Each number is 128 + 24 x the weight over its row's rms, rounded and kept within 0 to 255. Layers, rows and columns count from 0. Numbers have three digits each. The size before them is the row's rms in percent of the matrix's.

# layer 4 MLP gate, 192x64, rms 0.227, rows 90-123, columns 0-63
105:121167088151156131104118119158143118151123127070095149112115098158107162109115120170123145125110122100134143126089155117140125130122110167125107087101136133117098105184150133181096140119123146
096:126133110103112150131150161127123104096138141183104114138135127159117096104133164095126135094116143144094162146164158096108137095095152101137074096109158135116110112156104151131170163115126132
110:156126132126137084101112118130117094121124142138108158130174161132125141123104134121125123114156079124100134081089093157174087180106156148152124113171118136123146144146124162130129170131120157
112:123107123162166116113142100127136102117157100135092160150101135105148160152136136114114177141124154124117155113123127097125075155114157153111070129115152091125139143149082144139125158121086156
096:152097141109136161123119129112108126167164109129122182139122166113156147134129134175149158103100119106091154116128107121118117121090115143090121124134179173176127103126164150119121096095122112
105:142105103096111106111118141180096132131120119137133141138173136120127129148166143163138149155165107162093126153139125102120185115152125140120141163132155087096091112107137170114085096137141112
099:132133107131150128144060142105146088161142126105145133170129165137141148126133092134123127183129119142103103078128098128092162182145160134106153135144151095124154141136151153120129131145127157
095:137138134129170186136113134135127111144146149104120083138130109152125125121145111166097163159131148104077117154107119131144114143126171097130153173120158126124130130136173157116158173151141173
116:104152142150079089110109116148111112115108114129166140121074120119091095130129140149090166114147159121161131102104133165125142070121121110110137155149131120144122142152099079129124168137097140
086:141122118119104137087102190085094071151107074124102140113099119119115131131154104155184139125118097109111133108103105147118089178114111142140123118111121133143131118116126127114112123152105103
104:136125133118118119088124148125128127105118138175111095137106072120092132140152140142133168122129114075120146134125133141132127061124101076108165102143135155139142174134073125148097140112144127
109:165126108106126124119119111147128163174146153165122150151130116135142115096140135150153128084126118107111145124159108161086202155159136141145164141129173111141100152143104133090123104133140097
095:133200151172146139141119135120126104135169092135090126095094135134114138157157082129110144123109110119148128130142143141143114142145137153124116119092191134168137079137121101158124159105128122
116:090133145108121139106111132119070147135108122067138143119169108129118119118125123107105131098080073135102130138125140162115144158101122115113144137111131134116073110162162145136132165148093092
095:139101132110114134119119095182120097121138130158132118174109121188147131127145101137077102124142186103130145117116084117123123086106119105154137163131115094136178165121122118130147122106117125
096:145120157135142138146136149078158098075151156116166116106107138153127143114144134106117118152115124136157129105123087172062141151119108158149130115113133129090129135174146100164110114158107141
122:115144108130112112074148124180168108145095120125145145134146097132130137138157144143093112131169109174093130145163111106140146113109121109141121106147155142149154155176116133115105115159137068
112:128106123088086159121177115102087119134091157099119104135107091108113090127108102102150126192100122142169118119129105112119128155121132139147124161139131147121118071159141141108132121146127104
107:150152130151164103113125130117133152143147115116118171169140110124150108163164150130141138091147108140134162130165115081162082078136129130145108088149166095142147130108122164146105119161105114
112:113126076093151097126083158130096121114124175113137108119115161160121125131127119151134123110080118094116156094125144121124117105132113092116120116113195108100157135109134129098132109150182116
099:160143149147129147128154146089132090130134121142056138129099125125109113134096097084094104145159137100129130127100128135100107136138081157118129161134114113107102107161173138168095103154138128
105:118126148096108082110128092136084090105154136156149138102142114139159109122101136150087151172125181152168152115111125087131151156122127102154135146178140154107149111114123130125109123124114159
079:101124097162163098120129138125157126107131135130163128088081130178141104154098136164124145180108164112171151134102131103123147124110114120146134111153156139122174148160103118157153155129113103
093:129093123127163126130135128116126112145141136055142088076151121134152162143155103154134126139120123119140098084168123123099144185120100119120111126147172152146136133145111150100082121104130151
103:080087116115104128133047105168131124149111141123133113143120065151100091139111127136123083120117166120108093139117114146148113122132136109152122148124104154178123158119102111132115126113130142
100:110153140068114140152126126172090125172159131130155115108137160155122093150060103132129123120127159127161159147171110119144145130117125155129144117103129123128126155143107156098139106076120144
103:119147125107134091131155101101123079152121091146104106141201155149125170122061121144140126141141149146115110104132121121128129129098160150153150133111126128155082120141111125086112095123150133
095:106109113108126130081139144108123118160113132121129118152083126120114150165134106178115117083125140120139117143105138143132164203172135116129120158095142124152168094116158125130106175101117118
094:142139108123129120081132100121157111130152161102161141140131130157140166117152104118131099130122084102082107166141137164153131130104119135116117055130157067111104136148149120135152133160116119
100:143091108131125156106103103107115133125110132097115140114170102164181146101120117118132066110135093115120133130111135111097119170110159088167081117138129124155115108085161129138130126151109158
094:102144108174124096144070151100137136110163109142130142121133158140102159132114076123125154140154123150116118128147136168149092108093096155136126132136178128157100121117133133122113125088134187
090:132107138098156149116073122142114076190100133127143093130093074121094113121126134135100132121147161130158114136149078127127150102137096082137130107104105138146123108144128124157111093138114117
108:131112109120149112145080132117133155121127141153077090147088142116129101129177105179115150136141173121198145132132126145109101110142090116090126096135161119113161111135120142131151121125150142
109:173118154122113128116137137135108096113091105119094103129137104138147111057118107128122127121139129107095153119122126175106150131103135112126158144087121186143120137162098082118092096094121130
# layer 4 MLP up, 192x64, rms 0.239, rows 90-122, columns 0-63
109:139112090098109140128129141145080088091121177127146135129146156112161112078126124115132149127125117161146186107112148108167106152160146138141117169124101109132139130126136149124152130195138130
089:114127118132117168106140129147138132148105111089180120052127132117132129138124078146125095171107148110107180126132116111134133174116120134121092146171141159108145147115152107120110144085119125
072:135099159161167140108152152119139120138136140116118119151125142158142126126114116167157131152134126128116137119170086142171100121090159140106125080178128135124139138114097067096151136086108162
102:149096099118129126139134134130108151127134169124084107091111133131151123098117108111122146173127161110141157137101096151117136174124147150132093143132075171138112156172142102115117169116117181
090:168133170125169096167135154116109164159091089129112133131139105101143169144108138107147131094100126086115162161140074129096126110091123141150115113151129125124093135151114134122146099137153143
110:109109101081169128073096108137129105130104126079143121136135170120130132181144123125131149097107121096153167099119144091161127161101133144118125124116112108126159142156123135118169136109094156
108:133140136127139132152082162126146110111133131110132157088122148160126161155125156078099146152096103125144140096086111145142115123068126117104087101121113122121115087183126125108115108138108089
109:159137122148096117145103129141138137145141107095124196152179138107149157115116150096126115085152106116093174169107147135173162095124087094133128141115144163130111137122118125142115133144130115
089:113144146111126156131152104112153133106129142119121114131115138112141174132099112131119146145105089094099100153196152169140117164134081152168143100094126141118115171109124143160083117114115111
094:078101120141119136124110132169110135102132146123157101132136173128102146118143126124144111133140121134094089123166122131097128134140086141055160109121106119079178153103099143106092130130112113
108:116127123118094101107152086162156156128160100099126127139133109160097148134151131147132117110155134114079103141153143158160134101111108155124164093139137083180105113134101116148096153143121167
098:079092123103125162137130088144120130120183131134116081124156143129126142106134129137122141104144135128100095146156158077130168104113084101114110128101130157132177123138115153148103095108114165
112:132128160123122136116119129168091144130145085142123132112069123097129129138148066142116126099109150106154143134148088111094107136093102144104135097082156118141159125120095094176137118118109138
096:129116153106112125134124097194121135138124152140119107137141168120088113139164150142114108133156138150126122141156122109101110114162158132115143163093149046107130101132136139151139112091166098
097:142143105137099180133122100140127145110101116172113160101141124142142090158100165116134099114168110096127159095144108121103155107096105138166128139160141142099094136139138168158141128170148104
099:130163152127085095162185116123169125101126133098115105136157132102125129120140100109123180118112134112097142107115127113146137123135115126140128123108178094120163147134078088114105133132066130
113:137144123110131157134175156111116127087132072136111137152096091110152149116141150106107111115106104104104160134129103169135118145069126064115128148163131116104111129142131131137136130157091160
109:122141173144126098109145093071108146118156086122102127095102114095114154097088139125093136143134118125127113140120160108106137149112117149104108126173181111141083110164154112111143120156122140
087:071113122153093100128095146115129104071111138144135129092086129129094111126130155113095120134100109144158140147142126118115124140137105095105127138166106186137140145125131142158159105171149088
108:148123154132144127123099116145123166147105124160107121154131095071139105125105143132136101073074162157153170131120112118125155092113097112147123122100145112156130078146137128113100142155096112
097:111087121112115120129139100144105156161133151115118117102102145111143102144148153146121111139114090151136105124126081128070137130128083142105137130126165164137177136110137097104148102160127061
103:103144125129128131112140176096112070130127144152078129130157124102156124119161132154155145109157110106140127111053103179149135138135179123132127120157106114135141135143138124139170164125125142
130:150210151103150118155161140087130129111116098135106113133130129092105124166109131085134131139144116136144095114177126133099095082107092139157118116131107096108095116129142146134113103151128123
115:105155111145133151151158117124163107147108110095153147111109099134111167102142146116114138152118116129129109132119132181091136167093116189145139135143097079152101153137130089100119170143106138
100:166144146119119126115184131123124086140157121126169158126094112122124127099114109111125174160141121144157083125094136156146133092104121165132100147152133120155168156188123114153112145112118110
101:150144137095122118132132133156135120108171160139182172092151149136125140112139138073152119146111151098113144106169108127122130108086142106101141108108140135154115130143151160072116086140124091
080:117163114135108090125164088198158139179130113124094129133140168144168138123113132116111099154108124121101087164117183126141137128138088107123118127095162127134109137129144119155135138123149149
099:138151121110059097146173127121112145139110083125110104159165134115148180152117107146140101135161116112089122111149142125128140154092092123172123098098133114157149138119099138136137094110104132
113:148141116125140104093128117111118148134082143099151145108154120152142172115117104126095093076123128101112160159131101135109104138133140143136127067128098086141110163135133145123171118097128183
097:120139140140068158148149152095102125173121087096126093121141137141133115151119142111124078124109127127132151143108120135143109133090142080169118139151130149154114056135139160152138096129122144
091:182134163107143130149162113135160100135138185096171122122140097108124132142143117099142124139126099114131153093157099148134188150114110105150150119109105124126137159123113130104101154170127087
138:100154153137159120086126129160139142129145109100103098153095124121167185100141126150132143152152119132100145160132125158098117123117189146123126136137139093126110102151103094086132118094156163
103:143129134183156141108109123123133122116169110168118120115107112104153118121128115135118147124093181092132102091132144128101080134140113142130137107102163133137152118200096118102113119089168133
# layer 4 MLP down (transposed), 192x64, rms 0.206, rows 90-122, columns 0-63
099:100149147137149116118104118085123160146146135108157099109130156145153124141128137116172086122151121161159133157131088141137136138120152132149163090146124117124146074140096129090136138145100056
095:122147111116192140106128100108147145128085126109084137164139136151150085196137103120120108163101122088120139126147124154128132133124147113146127146144095100137139069164141121143134105113139146
089:096119140162118102142131132157100158103103131190139106129124105130111145114073129129126141155079110112125142120140170081111113112161080122142129147082136146155123146117142101144084137128151146
091:136154125135136125166104158178112085154142140118136116175133127129102121105148174083124160087097102123124132117100118115120120155132140130163110125132122120124138180129148165102122116114168069
093:143157126149134162113118131117148105111168110077162131168122106098119089133135122102152141119159129133143122097128128110162198139155148191152143136133121117092147146118143097142136104116160108
113:139112139112171154108091138123160104129117139144163095137131113103097140121081129108084146079148122099141160141116178083084094135134159114165118105145145097127102117123139116130133122119095108
099:094137123126109127159127136082117117131098099073111117175138130129103090112117102106122151123134109121093169105167120130108108141139167126120168135139114116146144081132154156119115067104117158
101:162137100113105088125112133135085124150150099139126156138195092119117158104094122130146087106123109116135110116147181128114123177162147118147116109098119172149106129126118119085103107128135125
096:131166101149151120121128119144145110128099134139142138114116157120119079121126156137141086097099123148157121175113130116128191143091146115134137111153154104112131133120115214127132145111116173
101:075094142108164112132123143154115158119159127140179145131110110127119172129141140104132153104129128147157110099126161144153128056147125099140129087120131138128132100120147060142121132124160133
091:147104130138124163141142120107136084122101117092116135149124123142122155124113174122138089096106117149139146118155149165090096130098110135117117166110113107098110142123144207083144129091130152
099:111094126163126084115117109121100154135118156103119118129154104140135181133137122157121111160105128063127112149115129144145071095097128091149156116106167155167104108135107116098103123134128124
120:121111142123138134147118113125133157075108103155136118111106105137093148144135138123185091178165103145097079072111119138144138112121126184126100120084147143109142155129141125137163135134125128
102:095117122136097125067115100139116178106117114120128115110153125139129078141161123150140113153162121140113130169174163090143143132150150111111122143169126129116143151148138129167112161101172156
096:091109186116132160147132136096123173116156134126086124098110129123088162127179132122117122103154134130140155057109135153132106125141119170142122177121109121124112137152125140145140157140134093
094:108124139134103114125128068151127164114107096143178134152117124135102108154091151146158137158130120144101120103121137162102129138145124143167104134117148109161131181093135161136154082078134131
117:096139121147130149116148127142138122089065109124116141085152124138134151125134112161100161137120091076135089121168137124157103126124142121167138139137159109126160093148083096162125126084143134
114:166158127135140112107166097151117101103137104143143130167122130081136134114133127106116137161134109115125118129138124111118176171131103175120165100134145173119086116163153106113149134145189148
095:159113163104107119151098133119123110162137144097113155134163117058141142157151144111153138146154118143138149128119094155133114119144109126130074125186124123114131115150114118127084135129143062
108:156152148175148121132119095153139153159145115100155148113085078173123121094113124124133094121095128122149113109096134093140164108139137141132089144123170109107102131153096171107111095125130117
095:136127107139080158116134098126123106120152145116116114098120139111122115091130125088110162089152145166128135128129157141127167123124124123096105071117124090114108139065155150120096130164124180
110:140110105130149138090132130134141074131101183136098062137145124105089098143099119132141145157140143136144175121129116160153102127103166113124107131143137093139129147105096162138104128139083137
126:095185148081171154140155117094158167159119133175117121122126118098113116129165114089106142127163115130153106086153122110117102113147122145124137111148106102123092114116154142122160100121152142
104:101116116119101120139120135151162141130116069086110132130088108137156120130145163118152135139106098148132125127145140170103091114142149127148157131092165090146160108098168161113105145100095164
095:134129106118123107114108115139125148108141087151120137114077097107143132108108110118096090149137126152137123142126161065150180067126130129077133144120092111142132131106128155123107153139108180
093:102104146152086070157130093105145145130104087131151165140132127137125117166114129157107190146129077145115136120153142115133148149144133137134127158123136160104147106145177104115116162107149139
090:132102118114121140134139184128127148098104197155140116134118094110108104127172140145136097146102128129075166123114139136132113085123114118131139099175128094125142131128128185165142140119126163
113:147145144123096078169167157140101085142129092158129154114153115165146138123129097101133106084108127131120154065157121124106126129129121169140149159120127178107130146148108100118111127118143112
101:115125147138071125146085127099105147162099120107140106148090117158136154097099117131119107110088155095114140169130133134181122117075127115103119099145113088109094127142134131111147108095150132
091:152146140150163196126127122139158077142136116061159108157120119126144129081161140119121130111102149129123139120147079137117165138123171117109088130125151132099117112143112115105138096145134146
093:128103124114107091142144162097111129139120129141113105120116144141134168135133128146140082151094099144139128115117146124130096125125092094082143097114152142135090110153069160090137093121094185
133:093121131160145113087151100155104162120115140136134110136137133158153121120113128166166139156150086116116092143108130153131106091130135125073140126095152143131179125123139134060130131092134163
095:127119129114147140148179115119149158145132094118131137112103120167137143118158099126113075103098110136144126075128112148177154141161132098148120154123131124157121076170134124097096142151096159